python train.py --attn_scale=0.177 --bias="none" --init_std_qkv=0.0423 --lr_mult_down=1.5 --grad_clip=1.0 --final_lr_fraction=0.0 --seq_len=2048 --train_tokens=89130000
Each number is 50 + 12 x the weight over its row's rms, rounded and kept within 0 to 99. Layers, rows and columns count from 0. The size before them is the row's rms in percent of the matrix's.

# q: layer 4 attention query, 128x128, rms 0.0627, rows 0-17,32-49, columns 0-127
# k: layer 4 attention key, 64x128, rms 0.0707, rows 0-17, columns 0-127
q0 094:48 48 65 58 35 52 32 62 45 59 60 57 50 39 62 40 48 50 60 31 69 61 59 52 40 55 42 51 27 41 48 60 42 68 70 43 63 51 63 52 69 34 35 26 46 73 57 61 41 32 55 49 12 55 41 53 45 48 44 36 36 44 60 40 43 49 64 50 68 20 62 63 43 50 54 53 46 57 54 58 61 27 50 42 53 46 55 48 48 52 26 23 53 50 43 22 56 52 61 64 73 40 49 44 68 57 24 52 36 52 49 63 39 56 68 38 39 60 62 41 46 42 38 50 53 48 44 37
q32 125:86 45 66 21 39 60 52 55 40 62 69 47 53 28 55 51 40 35 51 55 46 72 52 46 57 56 63 46 27 43 61 52 65 38 53 43 53 38 50 54 50 68 58 54 68 47 41 32 49 48 46 56 46 50 45 89 54 73 45 48 40 41 41 42 44 47 41 46 34 44 35 46 58 45 48 33 54 43 47 55 63 43 63 46 48 51 48 37 42 57 56 48 45 53 40 17 60 55 76 48 63 43 45 72 50 67 46 47 44 56 47 59 41 78 34 58 36 40 71 33 50 39 35 49 53 25 63 37
k0 098:34 54 64 42 40 57 50 42 58 46 60 74 55 45 34 27 61 50 62 54 45 53 38 47 62 53 61 48 48 42 38 56 46 72 55 65 45 25 54 49 54 62 45 62 71 76 38 71 63 58 61 54 65 48 79 49 42 47 56 38 51 38 53 44 45 56 55 66 35 45 46 38 62 46 61 47 46 35 55 49 63 55 69 58 73 67 47 43 75 61 63 50 44 60 53 35 74 49 41 40 48 50 49 53 54 44 26 36 32 40 51 32 63 37 91 43 41 60 65 60 59 51 51 55 53 69 33 58
q1 096:61 54 42 53 64 53 53 46 55 52 43 51 44 45 54 37 63 20 71 59 27 45 37 50 62 43 36 24 50 41 51 23 79 43 33 44 44 65 68 46 37 67 86 69 41 24 41 36 48 44 67 51 60 46 45 46 39 30 42 58 50 51 25 55 46 65 33 47 67 70 43 30 57 55 44 42 52 42 46 54 51 59 63 44 52 41 73 49 62 56 54 52 38 63 56 65 68 58 67 27 46 64 36 46 49 47 52 39 48 56 44 40 55 46 34 60 56 33 51 46 39 48 64 43 49 53 59 54
q33 098:67 38 44 54 55 48 27 70 50 40 76 47 50 34 63 32 37 57 59 54 58 53 56 70 58 48 44 42 36 51 71 62 33 65 40 52 52 60 52 56 40 79 42 59 68 51 56 41 38 35 48 54 71 51 46 32 55 53 73 32 41 70 31 48 56 50 37 51 61 56 67 49 52 59 62 35 61 66 40 46 46 39 68 59 43 29 33 42 55 59 56 37 30 62 33 65 28 69 54 43 56 45 27 62 44 69 51 46 44 61 41 62 57 68 45 66 48 29 63 38 46 43 34 55 50 52 53 46
k1 089:46 41 45 47 38 51 44 31 44 46 46 46 32 63 47 42 43 53 77 78 33 64 31 37 59 53 67 57 41 49 59 56 51 32 68 59 46 81 29 28 57 40 58 46 62 55 50 55 66 51 51 68 53 83 53 36 54 39 40 50 46 59 42 66 58 31 43 61 58 29 49 54 48 51 47 52 54 41 49 72 56 62 39 35 57 69 41 63 28 53 43 55 58 57 58 29 52 35 34 51 21 36 48 45 53 46 49 45 24 57 41 42 45 58 65 56 41 31 48 39 63 51 70 57 49 59 59 49
q2 098:28 50 50 44 61 31 39 47 68 33 23 37 55 41 39 75 55 39 42 54 49 38 51 65 38 63 50 61 64 43 35 31 31 42 54 54 47 44 51 39 67 40 57 44 64 46 54 60 38 54 51 70 35 32 60 51 46 43 47 48 52 56 51 36 33 57 72 34 24 32 59 42 46 53 59 55 48 44 65 53 51 34 36 56 57 73 54 83 37 38 38 62 58 43 64 41 38 46 75 53 38 62 48 21 63 62 65 41 29 48 52 43 53 48 49 43 46 57 53 60 60 50 46 68 39 50 50 68
q34 104:72 48 71 48 31 49 55 59 47 40 58 75 67 65 56 48 59 57 32 39 35 35 47 43 39 51 50 51 29 64 33 42 46 37 45 50 47 27 45 44 64 45 41 35 53 50 46 71 67 60 61 53 59 53 67 49 27 66 59 40 66 32 60 37 60 69 66 50 28 45 73 41 39 47 32 55 36 50 50 43 50 75 54 57 53 52 52 49 44 35 51 37 42 38 43 62 37 41 69 27 55 51 63 54 63 26 62 40 50 61 71 60 39 53 47 63 31 43 55 50 40 37 42 70 65 52 42 40
k2 097:31 47 30 42 41 37 43 44 59 42 60 34 44 53 45 63 36 48 49 62 36 59 55 35 77 70 53 51 43 35 60 40 47 49 49 60 42 42 47 48 57 57 47 49 44 60 48 59 35 55 37 51 67 62 72 46 16 20 56 44 23 46 58 78 45 52 53 50 47 47 22 42 54 51 51 63 50 44 37 52 60 55 28 43 58 58 46 41 49 48 75 45 63 44 50 39 63 70 49 40 36 55 23 55 30 53 54 73 61 41 43 30 67 44 37 30 40 49 60 62 48 49 54 38 51 46 58 30
q3 095:48 51 62 31 67 42 40 36 43 56 55 46 58 74 46 61 43 55 45 83 25 52 43 67 56 24 53 48 59 39 58 53 51 47 69 73 44 52 58 48 29 67 42 78 56 46 62 50 58 52 28 63 73 40 38 50 67 67 72 59 41 54 44 51 60 47 59 53 31 58 68 52 42 53 49 53 48 57 69 30 41 48 25 67 43 62 45 61 48 48 53 67 39 43 53 63 33 39 44 64 36 38 33 63 47 56 67 71 38 41 53 48 61 48 55 46 50 49 41 51 49 44 54 64 51 56 45 76
q35 087:57 71 23 48 67 50 46 51 41 57 36 26 54 36 50 37 35 61 44 53 22 43 42 66 35 35 43 46 66 55 38 30 55 66 50 66 42 61 41 59 39 36 36 68 51 62 73 37 62 44 32 51 53 33 77 31 38 32 61 47 39 36 51 53 57 54 66 38 60 50 61 46 45 39 59 46 48 38 61 63 43 59 40 42 40 52 62 60 64 57 48 59 54 41 63 46 31 40 35 60 43 37 56 49 63 62 55 74 44 50 62 41 41 33 71 68 51 40 41 59 29 55 48 40 34 65 49 60
k3 092:72 42 43 62 51 45 60 55 50 30 27 61 52 31 47 44 55 54 60 34 37 70 23 57 50 55 54 58 63 49 40 61 70 41 68 48 61 47 52 25 40 53 40 32 65 55 61 43 41 40 31 49 51 48 35 55 66 58 40 60 58 55 52 51 42 54 46 58 57 65 62 43 52 63 72 75 50 74 59 36 57 57 55 61 54 42 60 37 51 47 54 45 36 50 54 45 17 49 57 52 57 57 64 65 59 51 65 65 64 48 23 55 53 57 63 64 58 67 46 45 61 78 65 23 35 41 41 48
q4 092:54 48 42 79 32 46 47 46 44 46 56 64 33 50 54 52 56 53 46 36 81 58 64 32 34 75 47 69 40 60 42 43 42 69 45 32 58 45 54 42 55 44 32 20 65 58 60 60 47 66 60 50 49 47 46 62 59 43 52 23 59 61 78 47 48 57 60 66 34 54 30 43 74 33 47 58 55 51 47 60 52 39 56 40 73 59 55 41 46 47 43 56 60 66 60 36 31 63 49 36 33 65 64 37 45 37 56 45 46 57 58 45 45 42 63 27 60 66 47 44 58 60 50 62 38 30 47 48
q36 107:54 46 58 47 21 47 65 56 46 66 52 47 41 38 60 59 45 43 43 56 32 66 51 45 73 42 78 48 65 38 26 61 47 53 55 50 62 38 50 54 61 54 53 59 53 62 54 56 90 48 41 61 44 52 60 65 52 63 49 42 45 37 55 34 64 66 37 42 29 53 65 49 41 47 33 49 62 67 55 32 58 65 62 47 48 34 38 38 40 40 46 46 41 59 46 31 77 43 73 39 59 40 58 61 45 41 53 20 49 47 70 76 43 59 35 55 53 59 56 44 33 47 39 50 67 52 32 47
k4 108:46 44 57 49 57 62 48 33 61 36 52 60 66 44 60 58 64 54 58 37 45 32 47 56 47 60 66 44 70 43 51 39 43 45 72 53 48 44 37 60 49 66 55 41 35 62 39 63 43 46 50 30 64 46 61 30 35 35 61 25 40 43 59 84 45 55 58 36 44 26 33 40 43 37 48 37 33 43 43 49 30 47 47 37 74 63 46 62 67 55 59 54 50 32 44 39 53 47 72 48 40 68 54 47 52 43 44 63 45 31 46 21 68 65 56 48 62 45 58 56 55 55 55 65 57 44 18 37
q5 083:74 48 63 46 41 43 58 45 59 44 54 49 46 65 33 56 49 65 49 44 84 60 39 33 27 55 59 45 56 70 37 50 58 62 59 51 41 31 68 61 70 26 27 40 61 72 51 63 63 39 74 60 55 60 76 39 40 42 53 45 47 65 88 41 50 69 55 51 37 64 47 45 72 66 32 54 47 60 42 57 49 43 59 44 54 48 70 50 56 52 54 58 33 56 55 52 38 52 55 49 38 54 61 58 61 60 58 55 48 57 60 43 35 50 51 53 74 53 50 67 40 42 53 56 68 69 47 53
q37 098:53 29 53 40 39 33 45 39 39 58 56 50 60 66 45 61 34 47 56 45 34 60 51 29 34 46 57 54 36 64 48 50 56 15 62 35 46 12 43 46 61 29 41 41 75 52 68 54 47 55 62 57 45 65 49 72 34 74 48 48 59 43 56 42 40 49 52 45 48 32 53 27 56 48 27 51 37 49 60 36 67 47 63 60 56 54 40 55 64 59 37 76 53 53 47 55 50 42 73 53 69 54 64 45 51 50 66 30 47 43 34 56 46 42 47 74 44 55 39 54 49 43 65 49 34 38 59 59
k5 091:64 56 65 52 43 34 41 34 55 57 46 84 40 46 24 51 38 49 52 52 58 59 50 44 52 54 43 57 32 49 38 46 29 53 39 48 45 55 37 46 48 36 56 43 44 45 32 51 42 54 48 49 48 31 34 56 36 47 55 41 50 34 87 46 47 62 39 61 49 37 44 65 38 64 50 56 46 45 57 47 44 46 35 31 69 47 57 29 70 64 50 47 64 68 29 50 35 58 53 50 62 45 43 42 13 47 70 63 30 48 41 30 42 52 56 46 61 63 56 25 63 50 42 39 62 24 41 57
q6 099:41 42 64 28 69 53 44 42 72 56 36 28 63 29 45 56 61 50 59 56 32 62 59 47 49 45 55 59 54 39 63 42 65 35 40 78 40 56 46 48 73 41 48 67 56 63 61 26 56 45 36 57 42 53 57 33 43 54 32 62 37 27 32 50 54 70 40 64 48 28 63 28 57 49 34 56 50 43 77 61 49 46 46 53 52 62 43 48 50 37 44 61 46 31 51 68 59 43 68 53 42 44 45 44 47 50 49 51 42 27 60 60 34 39 71 28 66 36 52 60 55 52 64 42 35 53 40 55
q38 095:41 33 38 63 69 37 65 60 50 41 24 54 49 48 31 53 66 51 52 53 55 21 59 55 52 70 40 48 55 36 45 62 44 42 51 70 40 49 48 47 54 56 55 70 50 64 44 68 65 66 48 71 46 49 55 49 42 55 38 39 49 51 41 65 36 34 39 62 37 58 31 59 73 71 64 60 43 36 36 44 37 27 65 51 55 64 43 49 59 50 53 31 27 56 51 44 32 67 60 67 75 56 19 50 54 57 64 63 58 40 43 52 52 51 59 57 81 49 49 40 55 47 38 56 44 60 57 55
k6 108:55 51 50 68 45 47 47 52 54 26 53 23 51 42 57 30 39 50 53 72 43 56 42 53 60 22 38 51 44 46 77 44 61 44 45 51 41 45 74 46 53 41 49 31 48 40 21 52 23 51 46 27 55 46 35 45 66 43 29 54 39 46 59 49 54 49 52 42 50 58 59 51 39 52 45 46 58 62 73 53 56 39 26 39 62 27 38 58 54 53 45 56 53 40 69 49 40 54 60 65 27 60 53 56 47 60 67 43 41 49 62 50 47 37 17 64 30 42 33 39 57 39 60 59 60 45 66 30
q7 090:32 32 21 65 34 64 46 54 43 58 38 43 39 41 54 43 38 38 40 49 49 45 33 58 56 49 58 60 40 59 45 45 41 38 64 32 47 62 46 66 39 56 63 59 40 36 39 41 46 44 52 46 50 70 47 68 91 70 53 63 62 42 54 53 61 23 47 36 69 65 55 47 41 44 61 45 61 39 50 64 58 66 40 64 53 35 51 28 42 53 57 67 58 65 47 54 18 44 48 50 54 67 56 36 61 67 39 49 47 60 34 59 52 61 29 64 51 65 48 38 63 45 55 45 68 29 52 49
q39 113:30 51 37 57 56 47 41 58 42 67 21 50 45 68 49 30 57 59 43 50 39 64 74 42 21 33 42 40 60 62 42 37 52 40 43 53 51 48 44 48 70 43 52 15 54 42 65 58 34 45 61 58 40 34 56 56 25 36 51 48 68 58 47 56 56 45 53 65 67 47 74 54 34 47 68 56 66 51 50 45 53 40 40 60 61 44 66 77 37 55 37 30 48 73 60 64 30 35 32 58 43 56 50 58 49 63 41 40 64 48 42 47 46 49 60 61 51 48 41 39 54 51 45 28 36 59 60 61
k7 091:53 50 69 50 52 47 42 75 39 58 57 59 36 56 46 18 63 63 39 44 52 56 53 52 38 51 59 41 38 61 57 39 76 66 63 38 32 38 54 58 60 60 57 33 49 39 37 71 55 48 30 28 46 52 18 55 36 56 53 65 50 43 24 33 80 41 56 34 39 44 48 49 44 48 53 48 40 56 39 38 45 68 59 55 60 65 41 42 51 54 53 57 47 52 60 61 70 60 56 66 58 44 47 55 40 20 64 62 57 47 54 44 62 48 47 54 51 60 62 50 39 29 52 56 62 32 77 39
q8 105:49 41 62 41 49 40 36 59 68 41 29 47 59 57 36 28 52 40 52 71 46 38 55 72 55 46 63 56 53 49 57 36 26 42 53 47 43 54 50 57 48 37 46 46 66 52 63 38 46 62 47 69 39 52 50 53 54 60 63 50 52 44 42 54 52 58 42 46 34 25 62 40 36 45 42 35 54 35 76 50 71 63 25 45 62 60 71 42 66 54 68 45 61 50 52 83 46 40 47 42 52 41 63 52 72 40 73 41 25 22 43 30 29 65 44 59 48 45 50 63 38 44 35 46 40 53 51 63
q40 108:73 34 43 43 61 44 72 55 40 39 54 62 40 38 37 46 52 37 37 46 35 60 52 51 32 32 52 46 43 53 62 45 60 64 51 47 41 49 38 49 46 47 49 44 30 50 57 46 62 67 55 54 85 25 50 52 58 28 63 69 56 57 33 45 50 63 61 67 56 55 34 14 44 38 37 46 53 44 58 48 37 52 72 60 75 40 56 61 46 52 64 50 52 28 47 51 42 73 51 67 40 40 68 28 37 46 45 61 47 57 40 42 47 26 38 55 49 52 45 78 46 42 66 53 53 59 60 51
k8 096:43 43 58 50 53 74 45 39 36 56 59 40 53 44 46 52 58 48 39 58 56 63 23 56 71 45 31 54 50 42 41 59 33 34 45 54 27 61 56 55 52 59 46 69 71 45 55 57 66 44 51 50 45 72 48 51 50 53 53 45 54 50 27 48 35 34 34 49 27 44 30 59 53 46 52 63 45 59 49 72 69 47 59 23 24 55 52 39 49 34 44 40 61 44 49 13 43 54 44 51 63 46 45 67 43 44 55 40 42 34 47 23 48 69 59 47 39 69 27 34 57 56 44 47 38 41 74 43
q9 098:47 63 34 70 81 61 63 63 28 53 30 51 54 37 71 44 46 54 63 53 28 41 60 58 75 38 47 27 46 53 44 59 56 42 51 34 51 85 36 48 25 50 43 50 49 35 32 53 48 68 41 33 61 51 37 75 54 69 40 62 41 50 58 49 47 33 45 43 70 47 47 57 53 43 63 40 48 42 55 42 21 49 46 61 49 49 28 54 52 68 33 29 58 47 65 54 44 68 52 60 51 36 62 59 50 46 49 65 38 51 51 56 64 58 36 50 37 33 43 44 43 39 60 47 56 44 53 43
q41 111:38 55 38 62 80 45 56 41 49 39 47 49 58 54 51 46 57 47 51 31 50 48 65 75 31 43 28 42 53 41 71 58 48 74 36 31 64 52 46 39 50 62 40 49 63 48 58 47 42 49 41 58 79 47 41 45 41 45 53 81 46 41 37 49 52 44 29 40 73 45 66 30 71 62 57 48 49 42 33 44 51 37 59 62 44 43 39 50 41 53 40 55 47 46 45 79 58 57 41 64 18 54 47 42 29 54 57 39 44 67 49 64 51 30 29 61 52 43 55 68 51 51 60 50 49 38 67 65
k9 089:49 61 54 26 66 63 38 35 50 50 55 53 70 62 48 43 33 46 63 57 51 69 40 55 59 45 76 57 62 49 50 68 38 47 62 39 48 34 69 61 58 22 41 60 50 46 43 49 40 41 56 67 55 48 61 52 47 49 46 47 48 62 39 62 53 64 63 46 57 52 35 58 53 49 47 50 32 42 46 71 45 69 43 58 49 26 40 47 32 52 28 41 67 76 50 54 37 47 62 43 58 32 50 51 42 36 32 47 36 59 73 26 20 44 73 47 46 44 49 69 54 37 60 49 64 76 57 33
q10 097:53 46 75 44 38 61 58 39 29 22 65 69 65 55 33 48 59 55 57 55 58 62 40 46 46 78 36 68 59 33 49 49 47 57 59 57 34 43 44 47 62 51 45 56 72 62 49 59 57 39 62 56 36 53 77 73 39 60 53 44 78 55 64 44 51 70 45 53 46 49 57 54 34 36 46 42 26 45 77 73 21 70 53 47 64 62 50 40 62 37 53 57 50 56 61 47 47 62 39 45 54 44 48 41 57 27 44 44 41 47 62 45 49 65 58 40 53 66 41 39 58 61 40 67 47 54 36 50
q42 094:76 58 49 49 43 50 36 46 45 50 72 59 47 61 44 68 62 34 45 57 57 49 51 36 39 61 71 47 69 34 52 39 62 47 57 58 41 62 41 49 46 46 38 56 47 60 56 55 37 48 67 58 45 46 54 38 45 68 55 38 42 49 68 55 49 63 50 48 52 68 53 58 19 58 58 54 39 55 75 50 66 44 30 53 65 45 61 53 72 67 69 67 62 59 67 35 38 38 58 48 60 46 52 32 54 63 55 33 52 38 44 26 67 68 61 28 60 67 48 43 53 62 16 66 52 58 28 34
k10 131:48 50 59 39 24 45 53 32 44 60 63 66 48 47 67 53 42 35 57 44 34 53 48 41 65 59 82 45 61 52 54 39 28 54 39 56 47 35 44 47 51 59 58 41 66 68 49 68 54 55 65 71 51 48 73 58 33 39 75 23 48 38 41 54 40 69 61 40 23 36 28 49 56 37 37 54 37 38 54 28 39 57 57 36 54 57 33 48 52 61 40 66 52 48 50 32 50 67 55 41 58 50 38 49 41 41 31 45 42 34 46 49 47 59 64 45 37 49 67 77 47 50 46 57 62 63 30 45
q11 108:50 48 34 57 42 42 41 71 33 57 42 34 18 47 72 19 54 50 61 53 14 29 60 64 62 46 40 52 55 68 58 37 73 37 45 35 37 56 38 51 42 41 61 65 33 39 48 58 55 48 30 54 46 63 34 51 63 63 33 50 39 53 46 58 40 45 67 40 75 43 55 41 45 41 41 52 56 43 46 45 45 42 55 59 50 51 62 47 67 62 56 52 43 55 50 65 26 42 81 69 48 55 52 37 38 56 44 45 46 51 51 50 53 59 47 29 59 37 62 61 38 51 47 30 31 39 60 50
q43 110:40 67 33 50 63 55 64 68 34 47 46 50 47 58 57 36 54 57 50 41 45 50 50 62 46 36 41 40 68 44 51 53 60 63 37 27 52 84 58 50 58 36 49 60 39 20 40 41 25 60 49 54 47 65 53 30 71 61 41 57 45 36 71 69 72 31 72 34 74 56 68 41 48 59 45 59 52 28 52 39 47 51 38 50 50 44 58 55 68 58 29 31 65 62 54 65 43 64 46 56 53 55 47 50 54 63 58 48 55 45 61 39 61 41 67 72 43 33 50 53 41 61 53 41 44 44 54 69
k11 142:47 46 54 46 43 50 53 23 48 54 70 62 52 32 41 58 42 46 40 62 52 33 54 32 65 61 61 51 59 35 53 40 29 57 52 73 52 42 37 69 57 60 52 52 49 73 45 58 49 58 71 60 62 39 63 50 54 38 71 35 43 38 47 37 44 58 53 52 37 26 45 57 50 43 47 45 40 29 41 42 30 50 55 33 67 61 44 42 73 60 63 59 53 29 41 27 60 58 52 28 48 50 40 50 40 43 35 46 36 37 47 34 50 43 73 35 38 53 67 46 33 54 43 72 65 46 17 56
q12 099:49 32 37 65 55 35 42 57 50 64 60 49 48 72 45 44 55 51 54 39 35 32 54 32 55 41 49 71 41 50 51 30 44 48 44 68 55 55 39 54 47 55 70 51 40 65 57 49 65 49 62 56 52 42 44 33 47 41 86 30 48 65 38 56 51 36 43 36 88 46 58 33 39 64 37 74 50 49 41 33 45 59 50 30 57 54 40 51 60 53 78 35 38 35 30 57 36 44 66 43 39 41 55 43 54 34 47 37 65 43 40 30 69 55 45 38 58 51 69 63 60 61 55 52 36 51 50 57
q44 122:43 61 33 54 52 40 51 48 39 63 38 32 57 73 41 83 35 54 45 32 43 52 49 57 41 52 35 16 55 56 46 36 36 37 47 48 52 37 53 36 64 70 55 53 51 45 62 40 53 54 68 68 61 47 52 36 41 50 57 65 35 59 53 47 66 48 55 52 60 42 43 44 42 70 31 65 69 46 48 55 74 44 58 36 52 50 47 62 61 64 47 63 61 51 46 36 39 49 66 70 48 53 48 47 69 36 41 37 52 30 33 65 50 50 56 74 60 60 64 71 70 62 61 25 47 31 43 54
k12 093:39 54 68 44 40 61 44 57 69 56 63 45 52 49 46 53 29 20 49 61 59 46 39 64 36 50 44 56 54 44 32 56 62 68 45 73 57 50 54 58 44 66 59 47 44 50 31 53 33 36 38 53 62 45 86 78 47 54 27 60 50 51 72 50 51 50 57 41 49 48 42 43 52 49 66 46 38 57 53 46 47 28 52 63 62 42 78 33 68 58 53 64 51 49 43 32 51 66 47 40 47 72 41 32 53 36 55 51 25 45 24 32 43 47 34 25 36 37 48 51 53 49 54 56 52 60 55 61
q13 102:42 53 49 54 61 59 61 36 32 62 46 57 59 53 26 43 63 24 52 69 58 47 65 55 44 64 54 57 57 50 47 44 31 50 36 21 52 34 40 56 48 56 61 58 76 63 54 49 47 61 53 59 66 43 55 59 48 45 57 67 42 61 36 66 42 63 31 58 62 49 54 38 58 65 67 42 62 59 30 29 60 64 63 46 65 66 33 58 45 56 40 40 47 33 30 36 59 68 74 37 54 41 47 75 54 37 57 36 42 37 28 44 54 56 65 50 50 59 58 43 54 56 40 81 60 57 48 30
q45 103:52 45 66 67 60 50 54 40 71 46 70 43 68 71 37 49 68 52 55 52 44 43 52 54 46 65 54 66 61 48 36 65 25 54 22 57 61 42 76 69 57 54 53 59 49 36 63 43 51 59 38 61 64 43 48 21 38 39 70 42 33 27 32 63 40 57 39 47 49 54 43 47 51 43 48 37 53 41 55 48 24 75 29 37 36 61 54 45 66 70 54 44 73 49 46 55 60 40 33 31 51 47 51 45 47 39 44 47 51 31 44 34 55 45 63 55 56 50 36 62 25 41 46 46 41 51 60 39
k13 095:54 58 40 34 63 52 57 60 56 38 46 52 35 44 53 69 48 58 48 36 44 81 50 34 53 51 59 41 65 36 52 61 51 68 56 60 56 55 44 48 53 54 59 43 33 52 59 66 61 72 45 55 59 60 53 61 39 38 16 78 39 62 44 61 31 68 66 41 41 40 49 52 47 39 53 40 38 63 48 53 38 46 53 48 51 62 44 79 54 44 37 36 63 59 48 40 66 81 51 44 70 64 57 56 64 56 46 64 61 54 61 74 44 77 75 66 48 38 55 58 40 48 66 46 45 44 56 68
q14 114:61 60 50 52 49 71 36 38 45 43 52 60 57 49 48 29 54 62 41 44 58 87 34 50 41 46 57 56 42 45 65 36 57 70 50 50 74 44 59 48 62 48 40 61 64 31 57 38 51 46 58 40 44 53 49 61 37 63 41 57 49 41 17 35 72 51 32 58 59 48 57 53 49 35 54 65 53 48 58 33 36 48 49 68 63 54 68 33 45 25 52 51 47 32 73 71 44 45 41 59 44 42 48 48 50 70 61 40 37 52 72 67 40 44 61 50 58 74 42 42 79 49 49 53 67 67 61 43
q46 100:47 48 48 57 60 66 54 45 55 48 53 47 36 75 46 49 43 42 62 38 42 61 52 43 42 62 46 63 48 48 43 29 74 51 54 30 47 46 56 37 65 57 45 38 45 50 33 52 65 61 59 43 31 48 62 75 58 64 53 34 42 36 39 51 64 63 50 33 39 70 53 55 55 45 47 65 67 68 52 55 46 62 36 36 60 52 31 75 31 41 59 40 59 32 63 55 43 62 50 67 33 27 33 37 60 61 51 68 56 72 63 66 43 33 33 72 60 38 40 59 39 31 74 42 40 51 52 44
k14 110:57 57 67 50 52 54 54 35 40 55 59 45 52 35 36 36 35 51 63 54 42 41 58 69 52 58 38 49 34 54 52 46 39 39 44 33 44 52 65 57 52 49 31 64 65 56 69 39 48 68 57 59 60 50 50 35 55 37 62 45 57 37 65 42 33 53 61 17 54 57 25 15 40 31 48 69 51 26 76 51 28 60 48 48 65 45 37 52 60 51 44 49 41 74 40 29 58 44 46 40 60 77 43 36 39 67 62 55 42 16 61 49 48 53 66 50 44 53 54 49 38 52 53 58 46 42 45 50
q15 104:35 39 49 55 57 50 54 50 50 42 39 63 54 41 53 35 41 30 39 56 47 17 78 48 61 59 28 55 44 22 76 44 42 58 48 74 38 61 53 68 49 61 51 49 43 47 65 60 65 44 73 58 68 60 70 57 54 43 81 57 46 53 64 54 46 57 58 37 51 41 61 55 68 49 42 57 56 53 40 38 32 72 48 44 51 56 44 50 48 48 36 64 43 50 38 39 74 51 31 63 69 43 54 53 50 36 53 44 37 35 32 56 49 55 64 49 50 43 63 36 51 42 62 66 54 36 56 82
q47 108:57 60 63 47 66 53 43 35 54 49 37 73 47 47 56 71 38 64 71 40 54 54 30 51 59 53 64 38 51 36 61 30 41 37 41 52 41 35 36 40 65 51 69 36 71 32 50 61 43 35 48 45 31 54 56 50 45 50 42 63 84 38 65 37 52 70 56 54 33 62 46 76 31 31 51 34 29 33 59 64 51 46 66 43 62 66 67 67 43 39 56 50 54 34 44 50 54 47 46 39 65 47 60 61 58 54 53 42 53 40 54 51 55 31 68 29 54 45 73 52 48 57 49 56 60 51 70 50
k15 107:39 75 27 28 61 54 44 34 36 50 61 33 38 41 49 48 33 52 32 51 66 44 54 54 50 31 25 49 47 61 48 50 57 54 62 49 47 56 72 44 59 33 57 57 41 38 42 37 42 35 42 36 41 22 59 58 45 46 55 51 55 48 44 45 45 46 38 46 58 69 58 43 41 77 49 42 59 63 45 72 61 41 34 59 26 52 48 27 59 50 57 40 43 39 64 83 48 59 46 37 52 52 51 38 58 35 53 54 74 61 39 56 51 37 51 68 58 50 36 62 57 19 40 46 31 39 47 47
q16 081:61 58 47 41 38 73 51 45 51 59 42 44 54 48 48 57 42 45 65 52 38 49 14 61 69 08 43 60 63 54 52 42 66 49 41 57 38 55 53 45 70 49 61 49 46 38 48 25 50 25 43 39 88 44 47 56 36 47 37 85 46 62 38 45 45 61 37 22 65 53 40 55 44 57 49 59 53 26 49 42 45 68 58 46 48 55 64 49 49 54 46 57 71 45 50 68 64 59 63 45 52 58 31 44 51 55 50 70 47 43 30 53 51 41 43 54 56 34 44 60 53 47 52 43 68 44 62 51
q48 099:41 43 44 48 29 58 34 76 52 48 43 46 50 37 47 45 70 39 56 48 36 52 50 42 48 39 39 52 51 47 59 63 54 44 66 43 64 64 63 42 44 52 39 53 55 52 64 37 50 45 48 53 54 45 44 64 48 65 52 74 64 81 46 69 53 58 58 42 68 53 65 62 38 53 58 56 69 47 49 56 35 46 50 38 38 59 63 65 42 64 18 51 37 68 36 60 51 43 56 37 55 78 29 42 17 35 35 39 44 60 64 48 34 72 69 59 50 61 39 35 55 40 56 60 43 56 61 76
k16 078:58 33 79 51 68 45 59 50 48 35 64 58 65 30 43 47 49 39 60 51 61 85 34 42 44 64 72 46 55 52 36 49 61 48 51 61 57 37 43 62 55 45 39 38 71 53 51 38 48 49 51 47 62 54 41 70 57 58 48 38 53 50 62 43 56 55 48 46 50 42 47 45 52 57 59 46 30 55 53 53 79 67 59 45 66 45 56 36 60 67 55 52 56 41 56 26 56 53 64 35 93 47 51 42 63 41 30 35 47 56 65 58 44 67 64 48 35 67 55 53 72 44 38 65 61 27 58 48
q17 069:44 59 29 59 38 45 73 34 34 49 53 44 43 63 53 62 36 60 24 54 27 62 33 44 38 70 58 50 47 60 59 36 47 51 55 43 57 52 52 52 35 39 53 60 63 43 66 48 64 74 52 14 71 51 44 49 53 61 74 52 54 40 61 57 46 42 64 63 47 51 60 57 48 55 29 50 43 46 49 26 47 68 43 46 39 44 47 49 40 37 52 59 48 44 46 69 45 27 49 43 37 76 57 69 51 25 73 49 67 62 61 63 50 68 43 60 57 69 45 43 54 42 52 53 61 37 41 72
q49 103:33 73 20 53 53 43 53 43 60 50 19 49 42 65 44 52 45 49 59 61 53 42 49 59 43 48 19 64 70 50 54 34 55 55 45 55 53 60 53 42 56 37 49 55 53 34 66 57 45 72 49 37 60 53 58 41 66 55 48 70 52 50 44 55 61 49 78 41 72 52 56 55 51 58 43 61 46 50 52 43 47 43 42 35 63 59 44 52 38 42 42 49 53 50 79 62 39 35 17 51 38 49 52 36 63 35 48 53 51 53 62 36 55 37 66 44 78 73 38 53 44 80 56 58 67 58 41 67
k17 103:53 39 59 61 54 66 62 63 71 25 38 44 35 43 62 43 53 64 45 47 33 66 40 51 53 44 50 46 43 55 38 40 70 37 58 43 57 57 70 45 39 56 47 50 46 57 40 20 46 38 40 43 44 43 51 42 56 53 34 60 63 68 48 50 62 41 47 53 62 58 52 49 48 66 84 47 54 67 61 65 61 56 38 83 33 45 37 39 45 43 67 52 53 43 56 59 41 38 62 57 48 65 36 59 70 64 57 61 75 61 69 59 31 58 25 60 60 51 45 41 61 43 66 37 43 36 68 32